From a checkpoint of a small transformer trained on Wikipedia: 8 layers, some layers without attention.
Each number is 128 + 32 x the weight over its row's rms, rounded and kept within 0 to 255. Layers, rows and columns count from 0. The size above them is the row's rms in percent of the matrix's.

# layer 5 MLP down (transposed), 512x96, rms 0.0265, rows 361-396, columns 0-95
size [108  92 107  96  82 107  90 104 119 101 100 116  85 103  86 104 101  87  92  98 112  97  94  99  69 125 102  93 113 100  91  87 110  92 103  85]
[[ 90 150 150  89 175 125 133  93 115 133  65  84 102 107 157  77  99  99 105 106 119 161 192 153  98 163 140  91 102 119 162 132 121 137  95 176 134 151 137 190 137  81 104  76  87 152  62 135 112 114 113 155  91 161  94 150 158  94  47 138 181 174 161 136 105 131 166 130 162  92 106 168  86 129 174 170  92 136 115 121  86 157 122  89 113 194 110 112 149 130 133 115  95 136 151 134]
 [149  85 176 164  81 191 155 163 157 156 186 140  88 123 139 138 127 132 110 133 107  93 159 111 111 125  76 159 110 104 114 120 215 147 127 190 140 154 119  98 115 133 114 147 112 189 144 184 138 144 111 138  62 130 170 117  89 150 153 115 105 135  86 142 131 106 196 136 153 151  92 141  82 159  82 155 107 146 156 144 147 109 140 100 119 129  53 146  57  94  79 171 139 108 107 112]
 [111 124 118 101 118  97  98 125 105  76 119 133 158 125 176 109  76 114 146 140 107  98 133 132 110 152  98 133 152 131 189 195 155 163 160 130  92  99 131 135 173 137 114 117 131 148 128 122 113 169 116 116  85 135 146 105 128 188  98 135 124 170 180 181  98 153  86 106 134 164 178 119 174 220  88 178 114 139 152 162 112 149  78  73 117 116  95 189 101  92  87 199 103 131 111  78]
 [137 127 126 115 105 101 208 115 102 168 116 120 145  56 147 117  79 159 141 117  57 153 116  53 150 135 122 146 154 135 138  59  96 153 126  99 120  77 175 104  83 117  93 120 152 167 104 144 110 101 105 118 153 156 195 163 149 163 143  97 140 120 113 148 148  81  76 163 137 157 103  75 141 133 145  96 124 170 120 150 130  84 114 117 150 149 149 180 109  84 128 112  87  56 130 181]
 [130 104 115 167 138 105 136 117 113 113  85 149 174 149 125 126 122 163  39 117  48 125 110 130 152 101 112 175 152  66 165 118  94 166 162 138 154 119 144 143 157 156 105 154  81 165 147 112 104 181 116 169 143 139 135 116 111 105 143 111 133 164 120 179 124 120 104 142 168 107  65 117 186 152  84 168  54 103 140 165 151 104  99  58 134 158 106 107 184 197 101 106 129 147 103 125]
 [184  97 129 136 127 103 107 101 129 126 126 132 131 121  64 116 135 152 130 116 168 104 118 136 141 102  92  80 142 130  81 157 146  74 104 160 145 120  60  81 126 120 177 131 149 167  75 145 126 171 177 114 134 119  39 146 137 156 119 175 111 139 149  50 145 123 102 114  83 107 169 144  95  99 149 180 138 179 199 110 143  70 179 143 158 164 144 144 146 107 148 138 105  59 126 133]
 [186 113 190 124 173 186 120  75 177 116 135 122 152 165 150 147 134 171 167 115 214 109 125 125 130  96 109 153 101 143 152  74 188  88  90 139 112 134 123 110 145  97 128 134 183 164 145 155 127  91 128 179 162 145 175 127 119 124 124 174 175 131  73  92 115 136  91 152 100  76 163 127 150 140  92 135 107  78 123 131 163  93  79 128 167 163 134  82 115 114  96 148 192 141 122 163]
 [ 54 211 116 155 138 105 110 119 125 140 129 136 164 166 154 205  95 142 124 111 115  86 148  87 131 184 120 140 135 125 150 136 181 164  71 111  86 145 148 142  93 128  92 109  93 195 123 127  96 120 157 191 131  77 155 142 124 153 128 132 160 130  90 145  63 147 102  97 101 141 138 166  79  98  74 115 167 144 125 163  86 134 116  98 114 122 111 165  90 121 131 147 161  69 188 146]
 [204 172 106 158 116 138 126 101  88 162  90 158 115  67 138  77 131 100 100 128 123 130 159 161 127  92 112  57 107  96 124 170  88 113 116 141 159 109 116  95 175  92 183 138  88 110  88  98 112 141 106 149 108 198 184 167 170 100 145 114 124 126 113 153 113 123 111 150 189 128 149 149 161  84 166 107 133 114 125 125 162  80 198 140 161  89  75 153 133 162 186 130  89 151 119 137]
 [140 180 186  93  68 112 109  95 126 150 162 101  95 154 172 165 103 135 200 132 126 174 122 121 137 152 166 121 109 125 113 100  73 115 143 183 155 141 207 139 128 109 133 138 128  92  95  56 128 142 159 143 134 136 161 122 131 105 157 124 204 150 134 163 101  62 149  70 184 153  97  90  85 115  83 135 154 126  87 139 124 162  84 113 141 154 137 135 162 122 129 101  64 133 130 159]
 [151  89 164 149 125 150 175  90  96  96 135 111 157 106 136 131 118  96 161 193 128 142 157 163 131  69 138  94 104  56 136 153  67 175 101 130 128 101 109 173 138 109 103 137 158 120 152 158 128 145 129 140 147 138 198 118 133 118 178 113 154 156  68  95  43 106 118 111 175 134 115 183 112 118 162 189 118 150 154 132 128 145 168 142 177 107 108 123  58  74 147 175 110  88 115 107]
 [118 151 125 150 147 168 105 149 131 163 111 149 123 149 159 109 151 155  91 124 134 152 109 177 138 162 137 122 125 174 151 175 179 106 192 121 102 152 133 114 135 101 133 117 137 106 119 171 147  91  76 158  74 113 123 105 121 113  89 120 101 185 101 137 132 116 107 155 145 130  45 209 144  93 160  87  67 101  87 155 113  70 130 112 120 184 140 199  63 133 151  85  83 154 158  85]
 [126 119 169 127 137  75 113 182 106 155 115  81  68 110 150  84 168 150 113  90 137 170 118 117 174 119 138  68 163 148  66 135  77 139 141 180 174 148 127 116 114 142 176 133  98 178  93 106 133 152 141 100 206 110 148 137 118  97 137 133 157 144 137 128 187 173 114 116  62  93 152 176 121 131  33 150  99 147 155 146 140 143 116 150 100 119 103  65 158 148  87 127 151 144 112 133]
 [240 157 147 156  89 142 154 142 155 161 103 107 137 219  91 160 166 135 182 169  95 168 122  57 170 145 105  92 140 102 116 174 151 107 141 116 157 167 154  88 126 164  92  93 126 135  54 135 115 138 153 164 133 117 143 107 126 136 154  74 133 121 156 131 118 140 111 133 134  74  96 113 161  95  61 164 134 100 139 141  94 145 109 100 132 116 120 194 124 119  95 118 137 124 139  89]
 [137  84 161 100  85 118 184  77  92 181 125 108  60 160 138 105 147  74 135 103  94 123 114  83 116  79  88 135 161 145 121  89 134  78 136 119 131 147 100  88 146 150 142 163 162 156 112 181 130 133 168 101 143 205  83 105 166  82 142 132 156  85 165 112 119 121 124  99 142 124  85 176 119 150 168 164 155  95  75 114 123 163 162 137 107 103 129 155  98  84  93 181  80  89 151 135]
 [131  81 188 123 116 162 151 140 139 169 168 138 105 146 160  85 158  82 129 107 132 120  74 144 109 166 146 192 112 128 131 111 151  33 120 154 153 129  78  72 134 141 170 126  81 138 141  87 155  90 143 206 127 197 164 143 134 125 153 143 112  92 170 122 139 123 131 120 166 135 136 109 138 157 158 130  84 148 109 179 149 136  96 144  92 107 165 167 139 159 163  91 142 145 219 136]
 [101 136 106  86 141  70 208 146 120 151  55  97 135 139 151 170 154 101 183 143 102 117 101 119 168  45 133  93 141 131  93 137 160  94  93 123 115 155 100 125 144 142  64 162 121 132 123 129 125  69  89  73 108  79 110  42 150 126 132 165 141 188 104 111  88  86 149 141 151 124  91 105 103 132 125 104 103 112  76 119 101 158 117 153  96  92 151  74  92 141 108 141 154 124 135 137]
 [120 132  93  99 150 133  83 173 110 200  85 133 109 124 172 117 150 162 146  93 142 164 108 131 136 142 142 182 170 133 111  99 126  40 116 119 102 102 207  88 119 118  70 183 139  79 156  64 150 126 135 171 166 119 113 130 111  75 135 135 134 145 102 149 130  94 112 145  96 189 100  72 162 169 143 170 107  85 132 111 118 144 151 129 162 138 129 124 146 105 194  85 176 160 111 121]
 [140 120 160 171 127 100 117  91 119 113 119 121 105 114  45 117  82  53 141 114 190 167 173 135 127  94 127 154 147 131 135 121 120 181 205 104 148 128 135 102 118 146  53  99 110 165 100 159  80 115 104 137  91 134 146 146  96 176 132 149 162 148 137  64 139 138 104 138 154  96 184 132 153 115 110 171 112 153 122  99 102  99 143 170  97 133 152 117 165  87 140 123 215 120 116 196]
 [ 60  68 157 152 140 124 150 116 141 113 175 113 147 123 132 109 146 127 163  96 152  97  82 115 163 102 127 113  58 133 110 143  83 139 170 129 101 108 102 156 166 101 201 121 128 143  41 104 139  75 111  98 103 116  87 133 186 140  78 129 112 128 137 141 123 132  95 109 100 108 131  81 142 155  53 115  83 190 152 132 132 150  67  92 156 116 145  91 121 113 111  94 167  58 137 109]
 [157  91 133 127  87 189 136 157 151  46  98 147 124 126 185 112 152 165 148 106 111 128  83  98  96 178 116 143 129 119 152 186 118 117 192 104  86 119 154 124 125 175 154 163  79 119 113 120 108 136 134  61 153 126  96 144 110 119 139 103  68 124 155  48 120 134 131 179  64 128 159 126 105 119  95  87 144  89  89 142  87  81 105  80  91 160 157 172 110 134  93 147 152 114 153 108]
 [191  98 148 108 121  62 186 164 121 126 118 116 133  92  81 177  98 129 160 168 123 129 160 122  87  94 132 128 111 100 107 171 159  78 140 134 155 121 108 166  72 117 117 142  63 141 125 131 136 138 105 121 115 169 134  93 111 109 155  68 172  69 110 104 213 167 174 125 144 138 145 118 112 176  99 197 118 151  71 150 138 144 130 158 114 125  97  97 121  97 105 151 127  42 126 130]
 [132 152 141 142  84 121 114 142 166 112  77 135 115 161 110 132  78 135 120  98 130 126 155 118 134 107  95 154 124 114 115 182  86 176 168  78 108 155 142 132  98 133 124 142 112 223  69 155 144 139 138 182 132 115 128 134 158 125 149  53 107 154  72 105 117 110 162 101 112 118 131 178 120  79 107 125 179 178 162  85 160  84 122 174 113 146 163 177 138 165 132 142 164 229 136  93]
 [133  94 151 182 197 118 120 151 113 145 149 146 185 159 169 119 116 155 156 204  83 186 112 189 107 137 110 155 128 106 155 138 127 127 133 127 109 108 172 151 110  64 112 116 116 117 104 152 197 167 107 111 140 203 103 112 161 131 110 114 126 145 141 114 156 160 131 113 119 109  75 106 160 121 194 132 140 101 158 121  98 167 132 110 106 113 183  99 164  54 189 128  74 160 107 105]
 [156 152 111 138 152  66 161 114 139 110 158  63 100 123 139 133 179 145 188 153 101 146  99 142  99 105  94 138 174 153 163 142  97 129 158 161 135 167 167 152 143 127 114 148 107  55 169  79 107 144 137 178 125  93  93 123 181 146 162 111 115 135 136 199 136 133 153  89 169 149 216 107 119  98 199 178  95 121 124 107 131 158 113 147 106 154 150 175 134 163 138 112 193 158 100 119]
 [119  83  84 123 152 112 145 119 123 120 195 153 126 155  93 161 137 111  61 129 138 183 126 139 155 101  75 163 100 181 112 130 156  78  95 120 122  74 126 145 139 163 172 124 127 142 130  66  88  99  91 132 152  94  96 106 131 108 161 106  82 119 186 111 108 140 146 191 111  73 148 140 147  90  19  82 161 147 111 104 160 149 108 111 114 142 160 131 166  78 125 106 126 116 174 143]
 [145  70 131 126 133  87  98 177 153 162  99 167 112 141 123 142 122 177 116  42 156 136  81 178 106 121 128  94 152 139 171 184 117 139 140 124 205  93 174 124 116 111 147 139 163  93 137  77 146 184 125 196 125 185  91 126 149 178 163 133 102 137 115 136 136  98 109 120  72 142 141 125 102 138 155 102 147 138 161 224  83 128  74 112 147 114  95 120  76 124 114 139 102 144 132 125]
 [120  78 159 113  82 107 124  61 147 141 118 137 106  64  91  96 107 145 154  98 107 122 185 120 124  81  98 143 164 135 128 109 160 134 121 138  62  92 127 100 106 148 187 121 129  98 113 144 117 126 137 186  90 119 198 141  79 127 112 163 131 129 118 188 160 134 146 149 111 172 126 208 147 124 150 132 146 131 139 129 125 111 156  82 140 222 127 156 185 126 135 119 163  59  73 110]
 [129 158 111 132 156 156 121 158 179 145 125  91 116 122 122 119 120 151 139 122  65 114 133 115  96  99 140 148 109 107 119 138 140 146 117 162 132  83 143 196 157 171 137 224  59 146 136 152  66 136 161 121 159 148 100 123  83 131  79 126 108 186 171  99 111 112  97 168 147  99 151 127 143 134 103 128  62 103 182 194 175 165 116  63 130  82 151 140 152 156 182  98  93 139 157  97]
 [105 165 144  69 148  87 162  99  90 139 103 178  74  99 142  95  98 168 102 118 136 113  68 141  97 171 123 137 113 183  92 139 118 186 116 133 111 105 138 116 129  88 109  88 121 125 118 134 133  99 118 141 129 122 164  74  87 148 117 143  56  44 104  94 179  51 141 135  95 116 159 151 153 198  92 130 157 138 156 145 120 157 139 129 158 165  77 103 119 104 149 131 106 113 198 114]
 [188 136 118  83 145 113 107 106 154 147 173 190 176 147 162 136 112 170 137 158 139 142 129 162 141 127 128 125 173 155 126 109 194 108  91 158 138 169 133  86 127 102 132 179 152 118 141  76  98 171  67 123 208 107 125 148 113 192 145 203 135 142 101 129 166 165 125 109  97 128  93 162 116 136 100 175 120 153 191 167 100  79  74 145 137 105  54 136 122 125 130 121 157 121 113 128]
 [ 71 151  98 139  98 154  89  81  86 138 156 132 156 106 153 124  81 101 189  95 139  97 108  96 161 174  99 141 189 138 176 153 162 142 178 118 104 177 110 113 133 136 118 132 159 172 135 125 142 156 201 186  93  88 120 158 151 119 122 121 167 137 158 169 139 220 110 109 146 113 142 144 149 161  45 155 125 104 133 131 137 106 101 148  83 158 158 130 160 151 154 155 171 127  90  88]
 [110 103 168  95 109 177 139 107  97  93  69 149 100 144  90  50 185 109 106 104  66 198 203 132 118 154 136 129 134 137 166  86 168 147 132  70 141  69 132  71 161 138 129 122 127 108 104 104 150 120 149 140  83 136 136 172  91 164 130 169 153 174 161 131  93 149 137 135 150 156 103 125 119 137 196 139 118 164 134 142 124 120  95  78 138 154 151 101 163 114 118 143 168 119 199 100]
 [112 137 183 168 128 139 138 111  79 141 163  79 193 100  77 123 164 123 182 112 144 134 120 143 114 103  89 113 166 155 132 175 114 102 162 162  42 109  84 129 160  85 134  85 167 174 152 145 103 127 102 160 120 187 110 133 121  78  67 154 130 113 106 131 168  87 165 176 154 129  89 121 122 135 144  98  85 159 150 144 121  76  96 108 142 126 130 115  72 134  79 125 195 137 152 167]
 [125  96 144 148 128 142 129 131 117 140 153 158 132 156 152 139 111  93 133 107  37  60  84 122 182 116 148 104 131  70  85 172 116 167 138 127  98 127 132  79 140 182 159 142 153 151 152  78 161 151  89  59  78  83 101 183 109  84 136 138 184 112 148  65 151 178 135 152 112  83 151 173 132 141 137 123 135 166 153 124  91  74 157 186 111 144 152 119 145 125 178 121 138 158 142  99]
 [137 175  91 106 118 154 157  51 162 126 122 173 170 133 105  74  80 123 119 110  93  99 127 188 124 175 161 115  80 124 116  56 149  97 158 117  82 108 156 147 180 212  82  91  93 129 148 119 101 110 121 142 124 109 125  83 164 167 135 146 103 114 167 132 213 110 125 105  90 135 110 119  98 122 112  91 119 148 129 159 125 171  59 134 112  94 154 111 119 134 116 169 116 109  92 161]]
# layer 5 MLP up, 512x96, rms 0.147, rows 362-397, columns 0-95
size [ 91 113 102  86 104  85 105 113 109 102 103  88 106  96  87 107  92  93 102 108 106  98 108  70  98  97 107 106  98  99 102 120 103 111  86 101]
[[147 180  88  89  94 110 159 153  62 171 113 116 132 170 137  98 113 141 135 120 176 130  56 136 122 126 179  85  83 135 130  56  98 124 128 163 162 147 152  92 159 111  78 142  86 191 141 172 100 127 154 112 147 124 140 145 186 165 127 157 138 130 185 105 156  91 157  98 158 131 107 137 111 105 133 146 126 155 148 143 136 122 156 126 149  89  11 121 125 113 110  70  91 121 111 111]
 [138 126 152 126 142 189  78  87 151  96  78 128 135  67 152 160 119 116  89 157  86 100 126 104  94  58  77  90 113 104 130 194  89 148 100 146 178  89 169 139 131 152 102 160 136  91 139 104  97 136 106 137 128  79  54 136 206 162 110 139 105 149 105 127 103 146 125 144 144 152 127 108 121 164 202 110 100 117 153 127 135 154 148 134 153  74 163 142 128 186 154 120 165  75  88 123]
 [158 137 146 180 188 127 123 151 126 129 115 130 111 150 130 109 115 148 121 145 150 112 148 139  45  68  91 105 187 146 140 140 103 103  92 117 152  95 118  92 102 178 126  95  27  76 157 152 157  86 168 122  96 174 160 131 180 123 130 111  99 110  72  57  82 123 140 143 128 161 154 161 105  85 131 112 137 143 155 129 117 180 164 135 119 147 162 108  87 118  95 176 179  97 103 152]
 [188  89  70  98 130 142  89  68 108 131 114  62 159  88 141 141 167 175 130  93  79 105 122 147 105 104  98  90 135  78 158 149 148 159 153 160 139 118 133 147 130 113 198 149 105 137 190  91 124 112 103  90 130  83  91 129 155  62 172 127 149 109 154 106 105 161  76 142  79 147 149 116 129 141 180 139 159  90  97 141 119 115  74 144 128  90 147  86  87 157 101 131 136  93 117 193]
 [100 107 150 127 133 140  79 140 129 174  94 164  77 147  69 121 145 113  91 109 137 124 161 141 117 106 211  84 129 131 168  77  98 134 109 128 101 185  38 137 130 109 119 168 117  96 133  80 193 147 128 168 137 170 168  83 127 175 189 117  89 124 114  91 111  59 126 142 125 153 116  83 144 188 161 129 103 137 154 146 140 204 126 127 101 119 115 146 129 104 114 131 144 134  87  98]
 [ 90  76 132 157 129 103  94 106 168  91 212 124  88 110 133 134 102 148 139 132  98  52  98 145 173 165  85  87 144 110 146 160 138 115 164 118  99 119 113 175 159 171 136 121 158  69 136 166 153 107  93 129  52 183 130 126 199 104 144  80 148 113 111  80 161 108 142 106 135 164  71 124 153  61 107 140 110 109  91 121 109 175  93 111 138 106 173 128 122 112 102 135 165 149 146 146]
 [ 71 128 153 114  97 165 185 141  96 142  90  72 127  16 107  59 125 166 122 121 130 105 134  91 161 154 121 109 130 182 129 149 101 110 120 102 132 161 109 189  88 158 159 210 132  91 118 119 125 135 109 106 157 120 136 100 131  98 154 110 131 173 109 157 128 110 134 129 118 115 183 167 144  88 114 125 121  98 197 161 133 154 116 155  89  73 143  85 132 156  86 128 128 136 119 196]
 [163 164 244 150 110 127 127 144 128 129 170 146 148  92 148  85 178 131  93 133 119 183 124 114 113  95 151 104  97  82 152 139  77 154 132 134 106  91 124 114 129 139 136 184 158 115  95 188 207 109 186  91 139 165 118 151  93 133  75 122 150 175 147 108 135 133 114 133 155  88 124  98 154 149 167 108  48 142 143 138 116 132 144 143 150 104 149 136 142 126  97 127  89 133 103 214]
 [131 165 145 123 162 143 106 121 176  90 108 145  75 114 141  93 150  76 132 123 205  83 148 127  95 152  73 188 149 158  97 158 119 173  92 115 100 103 155 167 113 159 122 122 105  66  88 119  35 131 145 109 125 147  89  95 102  69  90 119 107 163 150  83 181 104 132 109  91 145 124 150 167 125 153 124  67 123 146 137 122 124 185 124  89  95 165  80 111 134 100 159 136 146  97 156]
 [116 155 113 106 181 121 140 118 125 155 115 107  86 114 115 165 170 106 154  94 110 107  85 126 177 194 125 114 102 155  95  95 113 148 110 156 150 112 127 161 108 128 121 103 102  96  73  80 110 120 104 155 132 141 130  90 187 165 138 131 124 143  81 122 158 108 127 148 119 136  63 170 117 157 117 113  84  69 176 147 157 106 154  63 191 125 170  75 109 159 105  35 106 157 196 156]
 [126  58 108 163  96 119 187 131 102 108  65 105 110 149  72 150 158 125 124 143  98  93 115 137 107 150 120 178  95  72 167 155 145 156 137 120 157 136 134 142 144 105 132 223 114  87 119 153 102 118 126 130 135 130  96 118  84 125  79 178 129  73 187 100 126  92  98 115 133 131  86 159 134 104  92 172 103 125  96 150 154 201 119 134 116  97  58 177  95 159  97 105  98 181 122 130]
 [123 138 195 134 150 154 184 153 178 105 135 179 151 126 142 112 117 115 139 128 113 119 136 144 156 100 133 124  95 115 201  87 131  83 148 123  94 145  72 106  87  65  96 147 120 108 164 171 135 149 128  64  96  91 110 139 214  93 203  66 154 102 106 151 178  89  83 171 128 116  70 146 152 109 130  85  95 146 127 130  81 141 132 106 128 165 112 131 139 130 118  85 175 109 118 111]
 [143 111 147 126  96  98 152 104 108 126  69 106 107 104 111 106 114 161 135 109 113 108  98 124 124 179 114  96 110 164 151  98 168 168 134 103 106 140 107 148 152 173 132  49 140 164 194 120 110 135 128 114 158 165  88 143 137 149 173 137 203  96 142 202  86 106  87 147 144 101 164 148 136 190 143  54 178 184  57  99 129 110 174 119 120 102 116 173 109  99 113 136 169 135 163 151]
 [144 109 101 194  62 110 168 143 123 155  90  77 163 134 117 110 133 111 121 135 139 112  85 136 136 122 127 152 126  86 170 143 120  91  88 126 120  99 192 114 120 105 100 127 143  67 161 139 143 190 102 127 118  85 102  75 191 181 114  98 112  98 103  89 113 216 180 180 139  58 139  80 103 141 120 131  81 110 165 120 130 138 135  60 128 124 140 116 127 167 141 108 102 103  79 129]
 [200 141  99 152 135 139 144 110 177  58 139  85 188  65 113 129 118  93 142 117 102 110 110 104 147 110 111  87  76 115 121 157 125 188 162 130 150 141  85 119  86  96  76 196 137 127 135 152 142 163 115 100 145 125 153  94 128 138 143 131 180  98 160  76 138 169  92 107  43 150  73 149 155 165 107 128 154 159 171 112 109 171 123  99 128 101 109 177 118 158 124 182 144 135  87 128]
 [150 131 178 128 121 115  88 170 152 134  88  99 103  86 118  87 122 123 127 165 180 158  89 130 137 132 151  85  83 140 123 172  92 116 159 147 121 189  89 126 122  99 131 101  77  87 132 124  95  63 106 134 117 141 121 126 146  88  96  52 136 155 105 137 115 191 135 127  94 116  26 114  94 125 138 169 109 106 109 177 154  94 131 132 172 182  79 144 121 109 130 153 135  93 195  81]
 [135 138 115 165 128 105 119 108 136 125 100 119 157  77  84 156 112 173 140 126 146 104 133 186 104 135 152 129 129 151 157 105 147  59 150 108 156 101 127  83 127 124  84 144 140 125 136 187  77  62  99 124 132 131 107 107 155 148 105 116 100  84  88 158 157 128 173 187 129 127 165 187 138  90 218 201 109 107 141 148 102 108 203 151 137 156 145 134 183  69 147 145 186 136 142 101]
 [137 142 116  88  77 159 125 110 128 139 106  87  85 155 130  77 134 120 122  60 126 140 151  94 108 106 114 156 161 112 174 133 132 100 100 110 120 175 144 147  83 129 119 114 161  61 112  77 115 114 137 145 176 166 166 148 192 146  86 144 160 141 127 127  93  62 182 132 144 116 115  70  85 136 154 157 146 178 135 131 145 141  88 141 208  85 146  95 132 205  94  90 186 161 137 127]
 [ 83 139 178 146 207 192 182 102 149  89 129 125  90 138 115 126 116 136  91 164 125  99 102 164  62 114 147  93 162 183  92 143 174 136 119 149 124 121 175 140 129 160  89  86 154  97 130 104  94 145 170 113 194 137  90 209 180  94 113 154 140 140 121 190 148 135 158 120 119 100 141 173 130 115 144 107  84 117 135 124 104 136 134 171 113  82 107 131  66 157 120 160 183 112 132 134]
 [104 142  77 165 106 163 109 147 106  95 100 157  53 100 137 108 183 200 130 188  83 163 135 103  68 121 108  73 112 140 153 150 172 166 123 130 113  95 101 141  88  68 153 154 112 207 113 189 141 133 133 142 135 136 121  74 137 149  75 204 134  86 145 109 124 169 116 129 144 113 124 138 132 110 143 160  76 119 106 153 136 107  94 108  86 132 173 145 104 131 101  98 101 103 125 165]
 [148 202 182  82 115 101 162 102 155  92 114 173 176 112  63 133 141 130 134 151 125 143 113 135 112 142 159 133 126 125 117 157  96 126 149 150 129 117  27 105 166 168 144 148  44 156 131 204 133 123  80 164 172 113  94  81 143 106 113  82 109 158  97 177 122 172 143 143 110 119 107 175 109  82 164 169 168 138  83 156 138 148 112 124  80 140 133 126  89 136 126 173 111 146 124 140]
 [116 133 155 155 174 147 151 151 100 151 167 150 141 157 193 160 125 110 143 109 123 176 126 188  94  93 119  94 157 132 149 148 109 145 115 133 179 145 131 143 181  73 116 110 136 151 157 138 161 176 151 103  74 111  99 123 120 111 105 156 131 111  70 117 207 141 137 143 131 193  27 145 135 130 168 137 150 127  88 117 129 185 133  77  90 133 143  79 133  91 109 151 141  86 160  57]
 [105 148 100 116  99 142 140 161 159 150 114 129 132 112 119 116 119 145 137  96 181 130 138 177 169 125 172  89 163 200  85 150 125 133 121  92 113 107 182 140  83 207 164 126 148 125 156 178 164 102 118 149 113 107 134  69 158 137 156 172 147 139 126  76 202  79 102 104 116 173 107 187 166 164 155  72  97 166 106 122  85 140 126  72 126 120 145  90  83  95  85 119 129 172 111 107]
 [ 80 140 116  78 109 111 108 146 157  67 161 132 124 151 162 120 155 142 123  99 130 121 101  61 139 173 101 144 231 153 170 101 140 145  76  69 133 130 164  96 114 104 169  89 124 171  94 142 137 101 105  54 124 154  90  83 110 168  58 145 131 139 126  80 139 118 116 155 148 181 140 150 155 109  98 141 108  83 109 111  92  95  93 106  97 168 126 110  84  83 135 169 117 130 113 103]
 [152  99 173 129 101 138 118 196 104 102 192 127  79 155 110 127 176  85 126 160 107 119  89 137 118 120  91 141 117 135 106 136 101 128 131 110  93  73 152 175 184 126 180 149 136 149 102 128 147 134 117 104 141 128  78 162  84 181 151 172  78 112 159 148 120 182 109 129 105  71 119 117 183  69 144 172 160 141 148 114 163 147 157  66 105  64 128 114 193 123  86 127  94 123 119  74]
 [ 89  77 151 102 105  77 141 143 128 115  80  84  69  92  74 146 161 134 112  87  97 159 140  89  47 169 165 135 130 160 131 105 111 141 125 145 141 118 110 135 155 157  89  82 131  93  74 130 187 100 116 140 209 124  87 106  97 134 165 152 143 114 127 142  70  60 126 150 158 109 118 134 103 173  83 148 141 138 138 133  66 132 122  95 109  59 107 157  91 127 175 102 145 130 136 125]
 [144 157 141 163 165 162 130 166 128 145 157 129 134 132  78 134 160 128 118 188 147 108 180 145 164 146 111 119 146 115 123 177 149  67  98 117 146 127 115 133 184  98 140 154  90 117 137  84 143 192 198 124 154 140 102 135  90  94  68 178 107 178 136 122 104 150  49 121 107 117 137  93 108 159 140 157 103  81 118 124 131 115 193  64 187 125 170 121 136 137 111  74 135 150  67 175]
 [136 173 104 130  75 130 103  96  94 150  90 149  76  59 103  70 116 120 144 145 175 101 133 206 165 155 118 112 117 149 105  93 100 129 104 115 104 162  53 175 152  91 136 133 137 123  92 135 186 144 121  65 182 121 151 113 116 121 140  93 102 170 107 130 147  69 130  95 169 131  97 171 137 104 143 169 125  92 126 134  92 190 126 172 137 153 106  62 120 168  97 105 149 134 166 127]
 [159 147 114  92  74 100 139  91 116 106 117 197 109  84 106 168 152 116 154 148  95 137 139 113 130 172 104  52 101 112  99 127 125 149 117 144 159 112 120 122 125 107 124 140 164 157 117 136 143  99 131 159 164 105  58 155  81 216 130  55 105 129 163 171 146 178 133 128 106 141 133 162 184 110 162 157 147  86 168  97  78 111 167 165 124  85 165 105 132 104  58  84 115  97 106 139]
 [144 155  95 104 123 106 146 111 122 139 106 171 188  94  88 111 169 163 139 155  87 141 147 116 120 175 153 171 127 161 136 226 107 109 118 100 120 161 169 124 143 143 185 175 114  78 135  95 103 125 188 189 107 157 127 176  98 122 132 138 173 111 144 154 110 130 120 189  90 213 123 127  68 125 175 118 164 114 117  99 140 110 117  59 114 135  96  98 125  92 125 124 110 109 179 148]
 [128 195 111  85 158 119 120 155 102 138 113 141 151 120 189  85 115 137  90 191 129 182 153 207  99 103 103 111  93 186  49 105 143 151  83 110 159 123 148 114 150 121 131 164 165 153 129  80 152 163 158 155 135 137 109 121  99 144  93 114 121 172  81 104 102 104 173 167 117 158 211 122 135 166 166 153 123 160  93 144 149 119 148  71 179 126 149 115  91 100 100 173 128 129 142 121]
 [115 140 149 118 101  44 155 169 191 178 111 154 137 103 160 129 142 114  94 155 164  93 102 114 149  92 130 106 141 166 131  93 141 118 156  97 108 133 147 186 108 184 149 160  98  94 167  98 190 171 145  68 169 184 123 111 105 139 138  68 134 153  88 200  92 147 128 169 170  81 143 111  93 153 132 117 145 124 143 156 139 161 113 116 109 107 167  72 103 111 130  94  75 141  91 102]
 [105 145 146 105 110  97 134  95 140 174 143 152 124 140 173 149 120 150 108 137 146 176 138 119  78 144 134  78 142 186  96 131 153 161 100 112 134 144  80 140 107  43 119 143 118 116 131 154 147 114 121 168 172 119  95 142 126 135 147 157 159  83 142 163 130  98 117  90 210  91  35 191 118 139 107 160  80 153  96 101 113  77 102 158 133 104 191  98  78 116  87 161 102  89 117 173]
 [134 114  79  99  86 146  75 127 146 124 120  89  76 161 153 128  83  74 110 120 181 123 132 153 140 165 134 115 104 134 134  94 130 196 165 114 127 169  88 128 142  89 220  89 117 144  81 121 141 165 200 119 134 131 133 128 148 159 166 138  33 174  75 113 118 120 121 107  85  89 156 169 114 152 165 150 122 152 153 135 116 114 130 115 185  53 124 139 105 114 103  98 131  98 139 108]
 [135  99 118 184  61  96  93 139 131 146 125 143  92 172 126  98 115 151 116 150 170 112  75 140 151  73 138  89 137  85 166 137 119 112 114 110 140 127 136 119 189 173 113  80 120 158  92 157 150 108 109 168 145 156  86  99 188 146 154 113 161 172 156 136 149  95 179 155 181 123 107 108 171 186 209 126  70 176 117 143 139 118 157  82 149 151 118 146 156  94 151 121 178  87  85 106]
 [ 83 154 114 140 158 124 146 145 156 155 162 134 123  72 163 118 111 137 119 113  87 187 161 196 125 216 112 160 145 151 159 135 162 132 167 116 144 138 125 135 125 131 167 124 117 180 149 130 113  97 148 106 146 170  73 108 149 133  89  65 141 122 133 184 148 162 102 156 119 152 110 146 122 167 132 159 184  76 157 191  68 123 158  77 171 159 104  86 153 157  82 199 121 116 147 109]]